Part of a small language model's weights.
Size: 16 layers, width 160, 2 heads of 64, MLP 640 GELU.
Architecture: LayerNorm before each block, rotary positions, tied embeddings, normalized queries and keys, local attention windows, short convolutions.
Training: a variant of Muon for these matrices, 237M tokens.
Each number is 500 + 50 x the weight over its row's rms, rounded and kept within 0 to 999. Layers, rows and columns count from 0. Numbers have three digits each. The size before them is the row's rms in percent of the matrix's.

# down: layer 4 MLP down (transposed), 640x160, rms 0.0746, rows 85-101, columns 0-79
# up: layer 4 MLP up, 640x160, rms 0.216, rows 86-101, columns 0-79
down85 106:501445486432449544473475525413529442494594518517488534454534475549430553482410559551577542595464487411481517531553512544525555542475462527504545478529551484547496575544488414521495442394468452412472458587409465500466531525528478473615568410
up86 102:504540529478500531475467471486496482516473541470474513456550445609490499521452559410432554494483571467597497564515442517601461560510484474608528492509436496509486432420556547545436417477555534534561552419474452521445533530403493508538487544
down86 098:521484468474493528568481533509581548463479485459458526531448542536488515410559414592437417470452483484440587466460563535563492414475523605396457502509523536500515545476570519522491519477506547432505482588398537495462505494463552503538555560
up87 106:484517460609382537560559511445504418489488445586402447508610420469562465580586485469603393510543511451522530605581468494516523522467456465507495479462530406503412424478550489520526569457535486573525559504429470512445560536497473421468411519
down87 108:460545450548505543538521501471501462490483586533469507449478454468482452478451430551499492454427600477454476462501591491462489502520492463506500530469343457561468431528460524536538503488449550449408427544571517503464417504416517569510485496
up88 094:514455639400512502510533525522501452479509490575585450593613489530524537525501475483495579494500476493449526472452479471513481484498491433496523511546488448503456401540459425654470421467469557556455494448520613510525495529538570553519508400
down88 091:432539480475454469447520449490502461537536493381536490506488492534558393506402667432522477499573468464465626468541472447521556522452453531555481446437568540549582510458472470439495475434557465460542541518467507450554470528533583537569406460
up89 120:529458597542424489537598510504471494545526486592504458545457460543550518467491422507482516489531514498501505505538494487494532433458443540405458519501636574505472426463545560515453514443511595481433477490414619477499540519407515541539463573
down89 119:545480429478436599446487471462463547497421568542508520502545505527562605456532531503539583490564504531449587472527430463423483451493498479415373564483564487497466522552505526559526458565494483522581527395481467472514498483654499504491545540
up90 101:500552481541501610579504477430396500437471515492525462545522454574575483551554460496547526568488423486437558478542422444430576479543466502501547453395489515447444490524534550478477431464532472517468472511510469529479515518573506493522495536
down90 106:501459472549448517463504555469520487477479500490445542493525553414564413484423626526519516482509447508469458468557542567497505479503485513389500441563475467528503496470549502419539478598506558474473549432509462487455532420442511530591518521
up91 097:568468450612518587514489403338396527428457427481463429559478390493473460473515473442506531444507542519547500540433473481493498556518544532472565554539432561489458506475521541535456511479575491478500421430474442429562481584500493547492469528
down91 095:545567569463425480486614484548522482437449517612555408498464534523463528542525554576488470445489555464421555579558460525521480562429486516525492466562478503478506500544546392532499526532488448657478545553567559445578466578420553481493539560
up92 093:465555563493559497581540492409508521484492552487556451517535511492435459568543541441434494485474486492499513389558455507500482559521485407467505561474374505551614582498408468468465566492542478555515556441384502469521514545511478485555504523
down92 091:468577473412448492457541530421476481508529512436505445494546555450460466488579441442642469534493473475479547447543532527555507457618511496429550556528579439460455519588443567469467440456456548501496527492590503565466495466579549471592443515
up93 100:470524552604457476585484551465571493501477544474529487460495465443464571509525450580508487498469532457392442549541467455476480549544452482499443483479475438528530502510533376604560446540546529469515397418476468459400603511441448414481505559
down93 107:534446512506443450462547494404488534437477483504407499480634499550578540481508584594477472445461458498499469473552623457542430593508421530478591439489483492520540471418578434500505531574488453512514526425461436467570519537592408472509469533
up94 110:555563445456436525532564474464572471536457517495446605521484514503488545466449523444585611484503420475590405505473493441569465544456444532454493507515464472453539520508505522459478502483465438512616578509455493469530413548494532544579464492
down94 101:626395512614546480478524473459439469489521525497468456551484527512512497442517468499500486517541424546491541570523494540409564485535612490499419483436515482507454462554380497529447416483523559522372480489620487433463511412517435483447531419
up95 093:580470590439540537431485535531470579569474431552565460555561441536535399461491504490438538577502461506533420532470474536525514503525503532506489485475479538562525511457455412522431460556576478479442516581427494490625516575601517543547499524
down95 091:517544483531537461564568476623494473522517390512468486528425526513447582516398504435557538505477496399506538457505531572376505510431543425519516419428423502449433559548413445442462550406439414540479540471524505539558510464468470442476430497
up96 099:504505531520524514434479415520518521535494608453535518503498528469556417472449478583426602437486486447538484451464455504532439525412584542472478391548520509532585474455519481488409490557432492474416558549418520498573518479490522503545499402
down96 095:560489469523477546475518444499523576561522512574462480575464447551421454558536469409536447498486571532548485490514444527524481401514505483575484452362532477559576529559424478555546506616507517475598497356444450507425492448457477485560533497
up97 099:494551559469407486533432486496515505471604512474486451519498515606553430529492384531573537481487485474506466538514537425574436446560510538417523489427505408449442470458568515445529476433484472466473482562454481484551503458474550491476497529
down97 090:516468473559550519508532502536425458554513559502564426561428556485548572487473542520512486400428463460484477553502540507463559451578543486462448546435499480511592448486496524507554531484486480503424524530575523462437428462465525482414501490
up98 101:514489557565424507493497482483544544513472538421532511626427474435514468472545507577461505510487486501540531519430504488518441528448522581487494470530570535515479503499441624492579442525477485632506410501530446515439440538549534541378530540
down98 099:457493528528501567479432508500551557445510584512498511516553533480427523499515530420588412552485576438468523476454447545372565472628535422453491443442575501457521459489503444522511554607540561554492564445538576505519535583486601457508359447
up99 102:482490527414469364529520477527463474543552533513492524404440512471443531447550569492541559438594481488571524398417479340570515430493562552509486451575491436445405454499496445448502502526538474511504476581489502530558500493429545511538462515
down99 096:500551479492531471475546550565538555493520555556467462530462479501500456427489567568513555526501494592522507523433547513538507521486546446538536492472511549439427431379554420579450523498460524450582489544488485556478530608398454453509411450
up100 095:492486469486512520559528419512464497552616517515513402472530442526544434598455484439459549511509422409441463462596473457501480538496493496435551475434527421552457504421625493488481503519513473499438436491540563421527564533532481594503525567
down100 100:369467415451431475551472510438557481424520546500441459510514491480534581485443460509560493542508596521475468490482512515458505543517472507384524560499437502498547512473469504517508392545450494457596537399523513414438463475539504509506598507
up101 111:494408523556445515506411454498489427544442531529481510490494493508394567501596474532488461452548470526528404520454471568517527497559566471390512461513519508462451443500592486465429515501481434453568594474455424436586508514485512452608434547
down101 108:533603446498570505421556504484430563510491479424465490530580447387437551536584412467452429436376439488530566440479494486553394506431528452536429496550534546541487541403565533469538436426483479454414444554555437525480547570497496560523489452